config.toml
intermediate_size = 1024
norm = "layernorm"
decay_shape = "linear"
train_tokens = 243300000
Each number is 500 + 40 x the weight over its row's rms, rounded and kept within 0 to 999. Layers, rows and columns count from 0. Numbers have three digits each. The size before them is the row's rms in percent of the matrix's.

# v: layer 13 attention value, 256x256, rms 0.0379, rows 135-234, columns 0-63
# o: layer 13 attention output (transposed), 256x256, rms 0.0385, rows 135-234, columns 0-63
v135 105:497513387466508446499537519537451551524460538449466557480490529522501484438494456531435507570522523505463508458496478482460518546557485499404544471531605515496463462466511529537546519516476528
o135 106:535505511521492476489508510458505522521502551497534464427475491554459476561533511396540533446541471495484485521480541522587498520483499483509514526470429539475479507512469503507446456514495472
v136 092:466455521524475571485446591474579585596501417525473448587590458465514465509509499518488537493477442477483491512541465521515521481505499507562603510505462491476553537501425512460460505490535538
o136 096:534484476489514528580471523452561551445503523459473462492425484474392463422563479484480501492495536508444508514504469521483534519474482522418536482530433499522517473466513489543566541532592471
v137 083:444429425493514408525471498550492456526437492488491509528479539501497489459532459611517536506463514492523581429520505492390469454462483538475455495529503593504559497510484513503452472508494583
o137 085:473533557472456573511427513470548489484486549564542515535501473535394462552524472458451511477547519445526464545503493541607501551479556435584487517537494470503503474437529476575496549499469485
v138 098:484470513448475440510568453565534509490514614434475467561387521416510516561510489511536508485467522523518550545387522539543577477519505488512557494440483465487526458465555477506458502492482481
o138 099:491524481558510530514482592506538434533453476506484524479538568541565465415461470492451491524545496434518489522554510501482504523464490537488459422541472480537466461576486531467486462498446516
v139 097:560488583587525557483464504435511443493488463566520544509512491530522507514518516507484502492583483540482491504502556523443391566394428524529425421569465494541487479502427521481459507481541498
o139 101:503473525476546490519518424553479460511475497513494516566521523506453537526516519548482552554499465521494602463491499521521531465563523480506536512530557464506527523458575467488564574530542495
v140 080:400446517477544462544506448532564451478439460492496523552478530430504529466530523537511543517494565501508521490551479551524532482507472549423520499513508482501502523425484522512446476505547545
o140 079:415576531474428574531429530499466457523537527504547515491525515493437424545510465475537467459516485492553419499469490481522557529521598509533480534524454482522470537532497440570519490498510506
v141 093:448484441440492431514510413520525530490452562450515544519446528479502491520465551494550449476470541506475502484513493526532560552531502415448478505499552478436509508486515461529511453519518561
o141 092:478522525479514563509499540466521463498486496526508527440524540522500449520496506467574509472504538538547440516488497456542583522511521544465516468508455487523468481622477460491453436465453528
v142 100:426423467461492510471523544515470489480475464484533492588433542490513453520500504564470513501426481495480580589448469479464472465500507513516481379543529515445494464492507573468479517531512559
o142 099:569493534575421483526455533463586521542521531534476474506454505533499472515507457441514473472505499510421493525554417536549521564436468464500556540531484530499514423494516533542474537511545522
v143 079:478472509454470514510529503429530536544589529438500495533424484441520438549545509449494516477499469514498446459500498447566481516470523465478475497525547485461501577464512509486586508469492535
o143 084:498474477529464465576502532471505453509492456508442545425485524482533544477475528558518529555485523543418505482429469576479491476523504546481491512528480492528503469535511461456438502498542463
v144 103:524489428526505442473484566543461476533512524484431588507562489477496487411536442467545492492543531506515546493445569471496555532512500503437516525444534447535555496503466502532489486549454494
o144 108:488510550477511488468454534499467480504457499504558523458502481508522465508538483505463530563471516532547523506424596524493480493588492458451432462440481540452549491561534503514542443521418479
v145 090:465595456425527487476506546480448536503549547512567532499496498473482466493402539455480486475453472520535479513466441471574519495557519504479587561505555464581505519493534517528510494530491494
o145 095:505485467482546442493569502458523474484546416471512538414470536434613516465530516511524501482518524488565536526447511491464477555493488541445467485496459527432476554548444503456483493464494516
v146 112:417515385401575496479463499451519532503453539569469479500466481495486501527492542539506445496391461505500439500553485484444476484485536512456465523460539549497526553460531466544506502441470575
o146 108:475521512528518531531449514479463615472481442563494520549510474524463486511506508514531485473521494520563446515564481462582468515480558498482546590508480442427493467515487453529435469510503458
v147 108:494555524532478596469415502518506442535557474542503409489515473495537458531537516513503509549542366516477548511605496490545474481451491546480478579500476514532493557521454524503444535497464483
o147 113:549473465513524502520443499436531455482509494479490588498503398504417443461504515495480444511508591454515546523432516526448459454540476505517511552504532461429463495501531465511532535515513494
v148 088:533503583397505491501535454512536394484529488550495551545435503481495488461508426438520455470538518549496464474491488533562516550522519487582535505487446381502513465511537477508487445435485460
o148 092:462511517477554475509524521528468466465501463487512511470537455455651540442461579536482507518452548496558550516502459426451470476520444548422497480475507505477489477530498536506466456507466518
v149 085:455494512474536492510460417493615480485525566489493472508437473491494503468490449430533480509484495513498482489532530468517573538520577436454525641516444471414451482475559468490518489469505493
o149 087:517465526502442525481508475525368488501456456531483625523543499509491507492473514526511490524472508491498451501466463486494476480582525519457514449441584532533514485528491514491457402546459491
v150 094:559543557515458428520437489475407508476458476516456500499567481544499509500502451459491410556528495543559492531501544473508493477575460514597510518486559479525579548592508497452445482463467415
o150 096:504480482482563468493509581503500575510528571495508437504578489459572512457485554475495426565415526600517460451476468482429502516497492558509430434453481512510519515456524557521487533480445540
v151 090:469530419464458447518516444503492542559482562402543480484412479523500529494426534493491467531454488542485533503535509467565626496519577466430513514487519530427487484498534463542522472518507463
o151 094:488483507539509548492565537501495459469515502523488578445546518528497483505502508506551510490542482501465462503472480509481522504509499511514484419473481523549452547559488490453437449482492509
v152 100:546499517556457511546498493525529522466492475484523534483495453500500533648510585461455498482533507452486465563508445421520518531475536420465446512549538492483469474477550516492531485502551535
o152 100:489477511567464467485462562559518485568551578466485506510442533408506548513503496478529420526437439533487492437478492501472519544497518510562500447481512505550454580509464520443512462469503527
v153 088:509480545534537420520559452535561508487430540543543560528486476482511508495547472533482444555543517538577574545526529462443491509525508486476417417481447469480513478442477527522453487491533514
o153 083:426472542493495554515474488492458461459466539561540391475613471535589450568542515442498506496490488488483465446557467496544581498438528487520567498500446466476493505460525524505502491503484461
v154 119:574511499546481469510536524494506503531487452479492549423495400512509541478549532508482508528489489516444553564463527506475545454485502502617589495495442545500519496416550509504488453418494403
o154 122:456487519547570545499548481547487528451471510484483463495520474529465477474516548480427502521562459531529518465521554478495450524460392455507504502416513523493508514570451504513471395495462532
v155 089:497480516450495469472569481548463510536522535445448586520414495544495546490472618502567520516502547441470493492534470461545578448479457459458575542505506545497519530590434415463492438562538512
o155 088:455551457481439469539429571495537557514495528523499517450444543549387482492461487503494499472515487498561478531419556520520542492571556459554464518482475577516522489568482490521488451521444481
v156 092:481511520545511509551548493466550462511428463469450552556433511505511510524522552512397494562551425488540479573502522525483548460449393548490480466511470458524521500584465482470481590484512505
o156 094:534470469555497591548444493529496554530496562516495448519554516523396459534523481465576506488502471506410529501492489543491514415476488514513560497559473501554494461448511487531501547510553516
v157 102:533474509467471553541518539487593471497448494533455530434473553525499511520459470526578501537508542474506481433497510550503474483463435521514599561435527519525573485490464421471495473439520448
o157 104:451516489457520513525465479569501601544476522433466423510509507496391528483526556518418596406507452491531480537482562522481511531484524522444501465504478532567508533493488475546501505419547525
v158 094:511549530517511494513473476458509500493487461552450547520487492553514484533413481516463464550535501517542524564498521505508568567563462496481465532550477481539491515565542520509500512436515461
o158 096:475475431404513535512532424473450475469469498559554534540574445501564461546496503518549481466580516572490478473562460431516483457521493501438598517563508460483533542488446471488448523398461545
v159 094:511512564519468511533414479608536466508415521493527529498533558459518483560518474585539506457447462495541511444510502523489516488443494485414393439542485471501505481517489491496495491475492503
o159 095:495490539498477538529471400451483505506555558506549539533515540491500481566517519503445495457521472431486527517527519579522477553415527433555485501562487479500451482460490557504507523483491527
v160 085:422443397435507470503460513502577502478506531459527494558424559497494460492520441532505509460480575452481482428363515546529481493548534527459590580464533488479482450536563462483528492467506521
o160 085:565515458593534502513510496504481595455526451516476534452522559522526537470496499486462534490524523499492481577526503499526429519514478539510479462530446539538510472450443502518445498462526497
v161 103:596465514522537501516589501595573583530491528497523544457451476461495469492530422516529550492448519517480480474523437470476586492491522500525426512504448528521507510467500487459488473521530532
o161 104:418488495452432478540491510507494415482444502456478485498448529531447527420578435514491492488541451461510471526542512541458480535485495457482506523517440492437520480509499533488521395527529427
v162 097:472462447487480441519534506425571507522460511508532482396485515457501529484560462512459530485479526489514524579483526544455455452497462493507525513499459569426547488400563433555549496436547525
o162 095:392512487543521585490529417548423501517469533522437459551504493521444509519516545468487567543514457494500436472506543553554478455487531535419506503560573505541526477479480470435476507538501528
v163 096:540501532534486583481508516571403564496511558452557527543507527512493454479476426555511467561546556543493511504564446465525480522502487536507437455528476488551510481496451556493447505588499540
o163 095:511427525447475417517526522444564436521505487482488443498500547554581551489560462487492478500442472510465470469533502539486539473451515495562487510426472515502500515433555530526507577440597452
v164 081:487529512415533540394495563540451572547585490538519501563522491490504471420434472460502477502419511531496524443512505488515499528551532487553527536476486418469449533531505515479519522593435537
o164 082:609456457496503423530530499437507459445476379523457572449471476509608557441543465513504494533531544546471527529477443445432465483509476479410481553474513588456508492534515524507521461511508441
v165 110:479491488436477516517523545560510441506524472516416559533516562466500480494469533495514549459532476467568523462552427552475494531534505556441480553464523477551465529528540480515518467534441449
o165 108:542531518431506490481446520514487510509466479463511512493478449462602475490502521554521470494493555482524475488412581532507485456511507468503467486463464531412517453556538449504506464560492440
v166 113:466487472567493506508489545487436497607525461406490549468489528505508493500543477505464513539482495531468565508438536507525521517577525456452496523509548412458448518555503510463487572570466520
o166 114:560456545499440484461442440449506441452475471497531543471535491562426449505530490356594508497506549549485467554433490480444529468570485545454542523491507537517553475519552551514574507541488517
v167 096:457478509455518490519426484435529485414540475560477504534494455496490510533565503553400579556503448530534473507467457533449538488515530525543535478543526486512510512500510526452520450449444536
o167 095:537523526485483455521484537534499606513513587492545552520473490431511557549418512506534465479443444493539523507490539528540394507517497509491503543512515506522455463455482514511543566513522492
v168 091:494511531485501474507515486501498515449416488575541472499505515563496515514476485534458478536455574506454458504511509497459504500568540502520530376534519527449477517477507483482482464571575510
o168 093:502434447602531482511549546576514578441482467415456439496444573508555575520552518515583474523477480545511452485539472504523496522443468536465482541513446518584470519499529560520487446469518458
v169 095:491544428557486519498515509509412541473521430501543479501553510506492450474488478519476509550436502518469505475527484468498487481514498498463464458491527454461476479501466464457518510509473551
o169 094:523544496558592465529498443466479513517528520516466485479502477537400536550556544492494500509567464564533559495426532517471494573501510501432434590469473453554496495543546538568582398472509463
v170 084:560460481525533498530521451528527496508440497550462441476455509523512542460511449465479542429515486553563549526514458528551481464542399501500428466534533501490510492507500532510500535539449522
o170 084:430530492488552516446412512483451510602558497475570497481516417508627433462486478522547473546486594475446417506486525497458528391515506534562441443516586511412501509495459468431513485475526471
v171 099:553500501423510517492476499472499425472536499571505490382530512482488498475528443478482530459602531475517518539413494372432545473499582544485451536444476519497480497531506545513516543503474506
o171 096:489560511564441481418578569546486507485506515512492539473486493473453493504563494509511544530496454471497514480445507562495459506521491455502561539467561482476471494510543514454505443518461519
v172 091:554510570502453476508434495464529477516500503510509469538480456538489439510502531445499463561548472507522442524497546480574508510489556501564557489486509441419542489507513522442534489462415433
o172 094:544438478544574460516569492554450587481514470424444515476532484459527582463479550549515483556425517520403531515467480480483465442510450547467480465440470540564506488456508532486452494467564494
v173 073:529524479481491514515536573483440529537492480490444568493495558540511483486464480449415468490544467448517436482520426453547544552577521459502546474504560477495426499574502438465551444541462446
o173 076:555475443516530451507532518487503546488498481397465526428451509499532539491531518513568538497493565506456520526404547543463464491535441561481480529486446535508540512476500544475452536508567493
v174 106:520501543510503554486470489517451501583513538409539557513493457503492525404431552479527514578515570494477488439538518496459494563510509492432530479553488494509482510425534550551557472566506522
o174 105:449467585464451457531563420491436517526526511481496532469488580532463509513522464517485542481468458531492507525472524524551526480491595425487476540432496512495460574473483482498466593527524522
v175 079:516509567565505587487485514492522491517463485494513453495523507536482457551500537445478490534540417549504429504573470506514436496427522538537589513486513496514516525524450497513537506489493463
o175 080:521456471508551498523557472493523557526478444441444499507455506477487539521519554586510498554463479488475577498412556508438524504521453517527419472445501518487498462432584527471572607499566502
v176 100:559533583486505491525427464468556465442483482566547561477498386499513511570474394518445438581523495496557455472564534491500533489502516421585561488580460474521494521544514491490458452467549381
o176 097:439423447493485500493569460527470575470515477464503464475545549483653499494500541514511481481438485512472509495501516513534519432411464508492500503473501488509537512398486589465477491474508532
v177 090:463535477485457497518498448513508539478548494501513551524453529584479450441419507477554432535553531526461474422572452539556486568489528496431550511464585519460531488450545513504559431520502477
o177 093:526432515453555427536486500466479489522459422422516468446438517453536557511488543480462484495421527499565447496469496471473523523562482531576430529430442571464473574516519523538428506499524508
v178 102:452495526455472467474489548521518462566466569506475497539502539470508498506444459478556484533436457495484526445512522469546554518585494529507521532560522397511508544524551486478484527438449520
o178 103:527496505519528528571439533408485520499546504484473517464543496527506486473507529591478556489483562498546509530454479455502505461480565527442454496485544486490497472545386431570462492486498497
v179 104:541505548468501531511466559473472433466506480522533494481490521494515527470510592486485454446504531469484407572498500510513454519511464469525490398507491503555449580636490481511430477490475491
o179 105:450564485564454529531526523569533502448517532496452565485496473547473494560534562604570561484551510449486508505481573570501538461500520513492476541580514519505503491468481407465477523549508469
v180 086:519487490461508452479549467474548503477465464512525480516564512573486474428517462465472415500484551533462525471545524482519484542489504529467432470556494490415464462509531487507472467542509492
o180 087:521472569479575494513558455482464500516566502505493478496566495504610537502519528523457514591434542570526460498485513524528448510510449511497431497460519476579513573454540522496462574435552556
v181 084:575481469529519611502528535545497535550513510467482540487475498515502476489442470480517502479462472502437404460510445484548534581517501465506520461523457471480483497529514476515547463554497471
o181 086:533519470503494481559522542463556522474538455448456521485424540491464540520544500584553482522476508480482547551467562579464548548547522499501417488456498472508478481553533482492477530563542470
v182 116:500480532505505523449478423494520520526463505551507425485504479431512487551571476513476440529491492474540501504523483556470469484486482459474504469522462540571527533516467477523431458533502582
o182 113:464534446498474509548455494524482441480459465535489527569531465528395470510463541461511498461502498465487454529539512510540473483498556509462476595523470429476502466435543526514530517536482451
v183 107:492461522453461454506529464463534535538425551439547515543461480526495475503559502548428524495467546455482455509515433507402480485475509502512444409518465615418487447449510521532458421477579566
o183 109:467496534566522488531545463530513558509524529487483434485514545481503512460454449530510509511481468503479468462571446552594457544425504560558581531531463463532473516459537563502459503507522456
v184 111:549467547472420471492489456449460483494517488490490542485568514511497504362498504451504495450642551531540501437446513496461498602581471549497496458445522443486532492520500508523451422503486436
o184 111:493494580439595474519541545569480460539478529475510495444584498470624473487457530491445545524457503551491518461488495537464489501513530514523490479504498545468525525490483478456518579509475487
v185 105:541473485443494462482499402500468469477530549520483518486487488477520521448530481478433446552578513487478494515537522509422432562510509475511523586445495563531463469508498505540450539481516500
o185 102:491493486527503524460547506544469506494483503595516562565545409576549463482441518463477494503513507557483454461504511410596466387569485510570529500448532472475528500485523483468481436501436479
v186 104:517527528515450547464491560489480547594514532491507511532527452477488540440446494536503504499506467489497594460418506497549548420494456470520540558441504439508520514514480514521497526541427481
o186 105:505527529451482512502524461484526484451484513586515515466555530529601460518541497501441565492542501482481476492490515484449536436474548520462495494529467520507499504524435497427581604477524483
v187 088:532504518488506540488486490484511506528467507551540542436565502525522530556504477536529528558530464465533504475561504519395487428456444550486468572490389645569497534501486457485470474531562514
o187 088:443517508464473526486494446499521455460441499563512487590509491512424459505530517465409525503548540497590470470511535525537451519504519469555476562540538434418537521479504537538536459481408465
v188 093:559510437490528517509473502512432494433539560475544528448534482497487485446580457520582547432545562445438479513479514465435514496502613410481420520456417572486500468493504428483475484483497503
o188 093:430534505511517482458573475522521468483471484541532537505476501502476499497511480523401541543572529459554475507530604512558472542482428561467496471554560466514487519520528566462545456463412489
v189 106:519507491475461504513557479543503491421437484451585454465486519530492527489476441533481459464525549481472500508448499590485520543575476513463488496473493485531382498526537493542537514534496471
o189 107:479507477524497501486502485549497432519526475491480456495536501567593495513492489539605488452554458531510440473515520429462505399502458513441498490528505500527513563482488487460487516504485483
v190 102:474494541462529513536517493463469525434486484461590446503433482495512498524514397513523580513507512456431516520437499463515509493517443487517489539517484583504481484462558528479497530418503476
o190 102:439529506529447432451562473478462394550532531517489567500519530516419489465483481467452523496617482498554472475515483544496505521491513537490528470591582480523484518520485517442468464498513510
v191 108:528544540505489531505498485505517483504456522539518486521547498515505510526553459553448425482528541489502534470509465523510482488501538437540454506515552570558422522563504518537419513514484453
o191 108:540453472484489497454466506487534563473545458484501505494550480560618443493509491513479457548453542514503419459566551451521512468493471549535505537464464444455561488476544539454554482490483480
v192 102:586500522556504525522488484518539494490470447444528498422463452462511509504489471552483499471529570476397457413523503509539519494451444467521486434527467535517514531482487502486496468468495530
o192 102:454502511460534488499530472525527492484545514504533544477495595531417539518499531518507512449543402532531543508541533449564519539405531465550505452574522475544462508517432470535494440405491508
v193 112:500490497497433555461484533497480502455561509456493435536491496471514478435477429526536534421565496504461582471474484477500490562525434530507489438469526412491506475511487545510507511462444478
o193 114:558551500532545480535476546467507393555505468529470497469545448569541488535494553496491520458502404506450514480472584522474504469502502418489535480484534581518459472475420397429524563482551436
v194 081:532523439471480528507517594472480439595481508488507557473484558590484490502456557490489494472522466477489463525474480541528440529514497523485567501469501561496439480553533474490475492566496513
o194 081:570436551503562471472517467535510599499460481413443533524490498514485532436538498560526549486477556506474561545451506543475489466566460523508509491466527520472551489526510492501476505516556516
v195 113:467477436483534458457539533581578492476555501500536549538456494458505481467464460484504472423520552499496540498508526462547518521514512536464519566528485465518509492525495519542547494534480534
o195 115:510478486515483557497477568451539433526520481537493479422461530471607478491562430493500514545508528472444539513459470506482598450530425475510531489523498510443560446509434471502473524505500562
v196 074:450479402555541487540511464476540529526392515477471544449549538539502536475500579568440528501513582514525526513499454519445454417470451505450450502495506633560514488474437494510464525556575505
o196 080:445518522449463545473488466505562528541533543535577448537469490504416434548542450390503460493512454496545435511559531502520504547477535468551485508487495467435503514461591518542527524506472539
v197 109:513477418466522547517490516474481510528541474455544629367505469452479506461552478470516540511513492505446457506523509506532558479534531485446549571475439490483458494560514383486556509480530519
o197 111:483504526497505481454511500539451518492444487545502467536474502554514530502539559505461524453536484529533540513493560441499494544527458434526441447492530551502566499475489571512547476465474533
v198 102:445566522535516481514483506479461520474583384534505519669504522482526489497512520503461501489500494503497511489577459482537493514493480473487489491545573489548473538542432542467449546444430510
o198 102:550541454445553457502503493378497559505564547515514603429487491434531485501522485497473469513512521522526535483449478491497548608504535539485520518582412463497503497483517458501497522481581472
v199 090:412450464422505414527505437496637511532474517502516462531362460525480520481467517504525512427433476503487470520474511523575565507519504429513479553476505420401516488515540464508523479481492487
o199 093:500507490539491568507444559559447498494498458551469540453523493522500488476452529523594473539487528493482470536489445462489537424537488514475510448495550541553476488588452484463474393529484491
v200 087:541476494444490426484549458520493488490465549408528535501516531497501543417430512517513497408502538494528566430460519543473517523570542506538488497510444550538454451473552453547499462479535482
o200 087:470462588433438549512459526509543529496493503528453508495587543527595485470440433527450559452502487460513463485546487528515457514493506463519527473482482484522600540494484500447452607520496540
v201 105:516492538537428572482449444542514542480499502447516418424508469482492475511515521485477490481570490491512516505576479498567490455426443521463434536484431551510469484518496451497518523629509537
o201 106:500446465549542466461481511499500485504505537504510463497510501464491490471504497419517444517435470492432501491477448564386520398492484482578517485476543477490482509452543575489510518557498515
v202 095:529520499499501573522518474521516480499496493484462549491492508511503485426524510468555491566542604502495456471534489521531569514500462562482528551440455486541528522565514459453470432535542490
o202 091:483496507441498493484519511590470469546467490439512471498537494543416540537456497530493504456547460495539528537488609491449459506547446474508461499487485539540532527547449454560490421457446496
v203 120:513499511441528480538475478450505528499490460503477565481537507528485549492539578434506576460498536520472428526420508433465540550571465473460461405564591485516457486445539513495553512510518488
o203 119:501533565524507468488542516524464532524555601466521465454439558445511517501581518512465520499446472578498546465506506519528496550455574538467485470508498516524449531582459469463479510460512558
v204 106:506479590484442497454484481549499555503587462456554473466505500398491509482457452431571509413461520450469488508504528495507537598484564538520528461484441492529526497464481543508566496487511539
o204 107:490520497493485464539518553526459392487521477508526520533487535515534499438504519552415492507507451508449552480546467449488491527449528397535508481547518526504476546495434443472477612456509544
v205 088:568504532554557491524498531473474459375529446502453487467514515471490491573542541431461480546582503553529468547480538514575526500460485495413459467460496478508497504560531470485509509462444470
o205 087:515502476496496526477528501512494444557477521469527545463550556456509551571477481566473537474510445547491568486446576493439493538564448534508494488566535464556432540525505509527519490489468542
v206 116:500501494606487522530479506521540470537502461478490388530460536491511518523487584531514468494511391527497551590501495542542463469444481531508425513528504452470498507470496567518540527455505508
o206 114:476532462481473571492402507483514420528539541524502566510484446508387422504477476474537464509481522424446518502494488519485517460502503469545523481499549501503440515492506408469484573539537535
v207 112:450479576476504545471415434493520456473459478560565464476524469439492529593550495524518477537492486491525482523500454538473466478468527496472496528530479495565489495505507460518472401479527587
o207 114:435552485493493488520537486518459476510494457503511579561538508427504489487492516524420467456497514440561486516526483482516469537487568521500491568560490425482477539439510549492492560442512509
v208 090:494398490498477564489483485491571537510475628542503533466498431399498497479545458538477507539502509450526516561483531502388505494512520452521504556440502516440552479516555468505426555450527514
o208 090:421493539525435511516516474564454510526409501526465487518535555543447476507491451488497477502509489511496461526556498512562508511479507476468516455472472488511507439471518581494583480529495504
v209 093:522458463502499492492455547596537506509472479454482551451459478521484483521525552479534530485482563439458449568450531466477486545439525521493511516473499469533596448565537457465468483476527510
o209 092:502488557579472468480476513560498556537511555476499462528456544466453552487537466531461491493500417492491541521586459485533482553487460487545463473510502569503466497467481541566507476473472588
v210 103:525442470498459498486486491408519513537482474495480463442535500516495522391526442487592494488553454525511535433478540491508524538507511513495420480492492481452545526510466513510472497491504489
o210 103:521504559457449498495410537492545525499467505543515454530527488558421454519409524524526516499438504519499480502524472499480467494552512432546515505479562506467552454506541479492556551544493492
v211 076:495484448486547490522532448492524554487539499571493506480465499415522608387435438545542516425417554483483552438547501519426526559524442453454461476513466556499463484485526494538446541524560497
o211 081:423553526437440539496424548461530413496506516575545439499509484560513423521503466466483479464538477516579423453543506488531573525489589459531527501504534474488496518554490448515522474526446473
v212 104:559524445612511439508523532496486546496504502506544609476548503557480510454462542468528465472528545514497536484466541433524464514513521477470507457539532457497457444492498541519516542525477412
o212 105:533503520495542531435516448474502500470526524475553442429481549409602515590587464514422577536513445489508525474480492514503598543530519512542471451449435519553530563498473502415500551441540557
v213 087:491470441540562548516574513460486565479498450527507547464525492486497521558522503605462516535428522481479547489523468512445468499473421540481464488593499515579478502485460492512416485494564526
o213 094:469560495436456516492424515474575450545535534544562455576440506522445447519528462455448462474534442521590469485542554509569513571480553465582481541509485466475517525471522472511550544493523522
v214 081:505547451501473425512523418542485445424510514456526547460436498486490538424463512534532497567468587468513562462525555574491501477520539489458516529518496534492481501463498514531539544529517468
o214 078:461453482469437531442483481545472520495544533546554497481534539518510471564483474471477525470503487497527428499492526511498539462525547450496549509479512496545526513525470491484440496534473551
v215 116:473505503596513530527544571529451486528453491436463602489492532512502526529545563569470475481490544492460462472471546538527484435537413427542529517527535433535509542570483476484583488531545504
o215 117:458503491473496502500415457517500482473532489529540471479477557544434458558516512382531506472503475524518560545480586461513572453470515498390451461499445526539530468502510508555508478465424541
v216 092:503503531509582530510487541562470479473462458519495549388466518491512511581567472470518513618452464540492469518539458532533501476411496518477526491572504570526514509549522488494473411526548522
o216 090:473467501413468477477462462484466437518467476414508495544483496496490456528493503548431496480499506434626473574470588488508452503543514462517435574511528470460490491493512526501452489515511488
v217 103:486479478507513513542474540520502473555499456429477545451509538481518532478492493523474607488526444421495488468530446581562567493453458483527559505425435475491491497537489478442550547501474455
o217 105:572518523455470524522425502464532489516467585482548506514434497534344430438499528363533474447548553420467530547471510470437526465464473463514517474574465566475547471487496531537542524507538525
v218 096:458445493430480456493549503536510548539396551459505483540438531506494486456517499594460505498465564470495517519436476498453506453588450468486461506465516552456470443554572465458483481527512511
o218 095:490532541549438511495506498521515563507526520516477504485515538544448481504487439456554524462537486508463452511539468569540498559455489521474539486529509497545492453514456564548474461524508489
v219 100:482463432587597515503505526563578525543487555481525547506528523447501478564543481529530483555450496527490580544464514504521492472496487565438546545437497498561471435480465474488468508446470532
o219 099:484520535495499513517524453456473416473423410549523548498560517550421456522564423434419528484626439485527492535492588507486511609550515479512485451498436450464535513536521507543535441473557472
v220 106:505521471508496514441497491517548587554457474483493498384474445556499507480519474457530470518518491491479467485624509474542505515499518485417538560555523485548491532436460423470478469573572466
o220 102:505432506514491518563493520534511492509512490429537473496423525513354556447545526529542491492457460531491475541462508545449515535523496493497452448445521524511500553498503519517490539500534572
v221 107:496544541444482427480525493578531410450395445434527439462481506529501519524471529510436493503481547465468556484543535466518497598521465479492534469531521523522476522583506477509484528474469475
o221 107:470447493563476542510490498520483461500575504521531543442569483563497461514498521488554478442519497575522442529485468442514511437453513437467504539477528591525511536448478462530454521522458534
v222 100:498504563528451538447512518533575541549487580453514481522494512478512506551560468527558506461442542500501517515407457510476557469474452579491471477455449535509561528480498476515480507462512526
o222 103:474532524525540502591475466517494453489503510492447490513565564499421512487496508507445533503544424468545536488560587547482447547467527442455463489528473436552454482528459448517500509468465462
v223 088:461469491447508486503416448451473444466494486539536541547439439491492483507421551435443502524526572503563476426478579581489485542534495495497552473531543410504497511505561471512542474525477449
o223 088:479505466557541485539579484523415541520483452489477540477552552480623535553489500524536518468533476573438515532398406516495554443561501550499471521498482527536481524497466489482483522475523555
v224 104:546452568489455606501443513504487513536556591483456451472461443467518534445498579480517518503530445493492486565560506515470491500477448508519555544429495537440566540529525491457520497479485427
o224 107:510534521495450505512468502480485437545448460500484570546455503545391467501438538513478460437503480460493535533475531510488470540506558435501466474442597565468426450505507491564553547589458514
v225 100:501509514493482495481525515528507493493533536434528408504527516532504517435499433521537571464460513465501561499472523485440569453567528518493447503463476575448462458423487462532542531483491503
o225 102:514528465555446491455567537466523458489447488547485535453542526557412511484449466517484556501589562466460508423511534521485472500493508450476537437503511534554487510514493506458504484531477408
v226 087:456500489515528494521497421533569498500464530515519504469418481480532560475483468555553490518488515502512552439561461519455519490477417489464452583498447574528504486507484472546433497471528518
o226 087:421533514462451585502436528464531397489494541605533511517556480561441433539495482448457489481536515474565419481523544534549561486497563461556511488530559452499478489514512476533506438533438473
v227 101:504500444533488561505446561516417527491541473522490557523437450504507491417494458479475545486479484467498459535487464467520450527509503477413587521535530522556443456514443591452491497606451492
o227 102:506526466519444448472503438487501492518549532464542557496436490420554498541569445510498501496546473464449506520444526542490528547561472530492475543480535547507499510486500519500508561501603525
v228 081:449495468549480530537457416503410578455497476451488471482558456450509545498510540521504497532498512508433510461589519458427516502501465498446493513535501568497572493406428471478485476467578523
o228 083:456525524464495536518501529425575442504521544545552473530448531525411460536457460457472459467497452528555483468526518495536516604466578487596481448515514454536444541510526484526530558466434512
v229 096:523489481493481434511483525494513524578498541498462538519552476524510487476561516492465484505603552516546507487500530494494562511513471479548495452459431473482568561511464468479548525432538476
o229 097:556491490546554511572510574528540601427481517515547448488493519530497464476523557437484524535465514521379548445441531496497483456494477526481505423457406506525496507436516481499484515469494459
v230 099:500481530565498507477506553494546451484507444553475465622518505504510500518509551511472545422495468461527567531452515511443455522479459548565491470569577503539501483593505574469454545541477466
o230 098:549541483478462484487427487474511494548521490492503518517497527446496452525485413529466473520544533492497544485525457513533471542508515465518511537542473514495518440467470503486537548529523519
v231 087:536516558576503435487501468528486497445460481452496465484509488533498496541521437581493492575415516481529521508480545550435440422499416516528450486512469566555476452493491500456406476488544467
o231 090:476493491511454525496454457505494548532537558546549462580539524555435481486466466509443473481523460490482442498588511549554501563452519488569477500544516472535498528454500526530499489479484537
v232 090:504454437486486493498548545527606542520526442531493491478536577483496556454546518509495496475499538476496515612511479599497501476516447495566580540504519503511529510495476425509501533463553509
o232 088:440491491506536588530458522562470500500528517505467468548419463523505442461540496445444525524484502479456485512555489463472537427484487482443491439545491524505623485406474444542507563476523537
v233 104:408512487433482447491552442501460514431514424479507522474462446510475541528411584484500566550425451508521490528464482430494509486572520484389556485466603496505420452396539454526546517563484533
o233 101:504468469523478496511515507483487498592531490443510515484494507468531522473479482490517475450481493510484500520459483492498471491501495506564438549451555563520477571532460506524425531498494521
v234 088:575552505495472466468567502572410573493508536445488491448477490510492548442536442451565479456412549548457485453481505462564480493550544480561488514524513447512481476457519514529486483507521497
o234 088:466488516514515489496506526523519359517526493481507506456501519514537511485466503497479526462540480437538554523530506454440529479460461529488493472459519473524430549568455474478491465483432498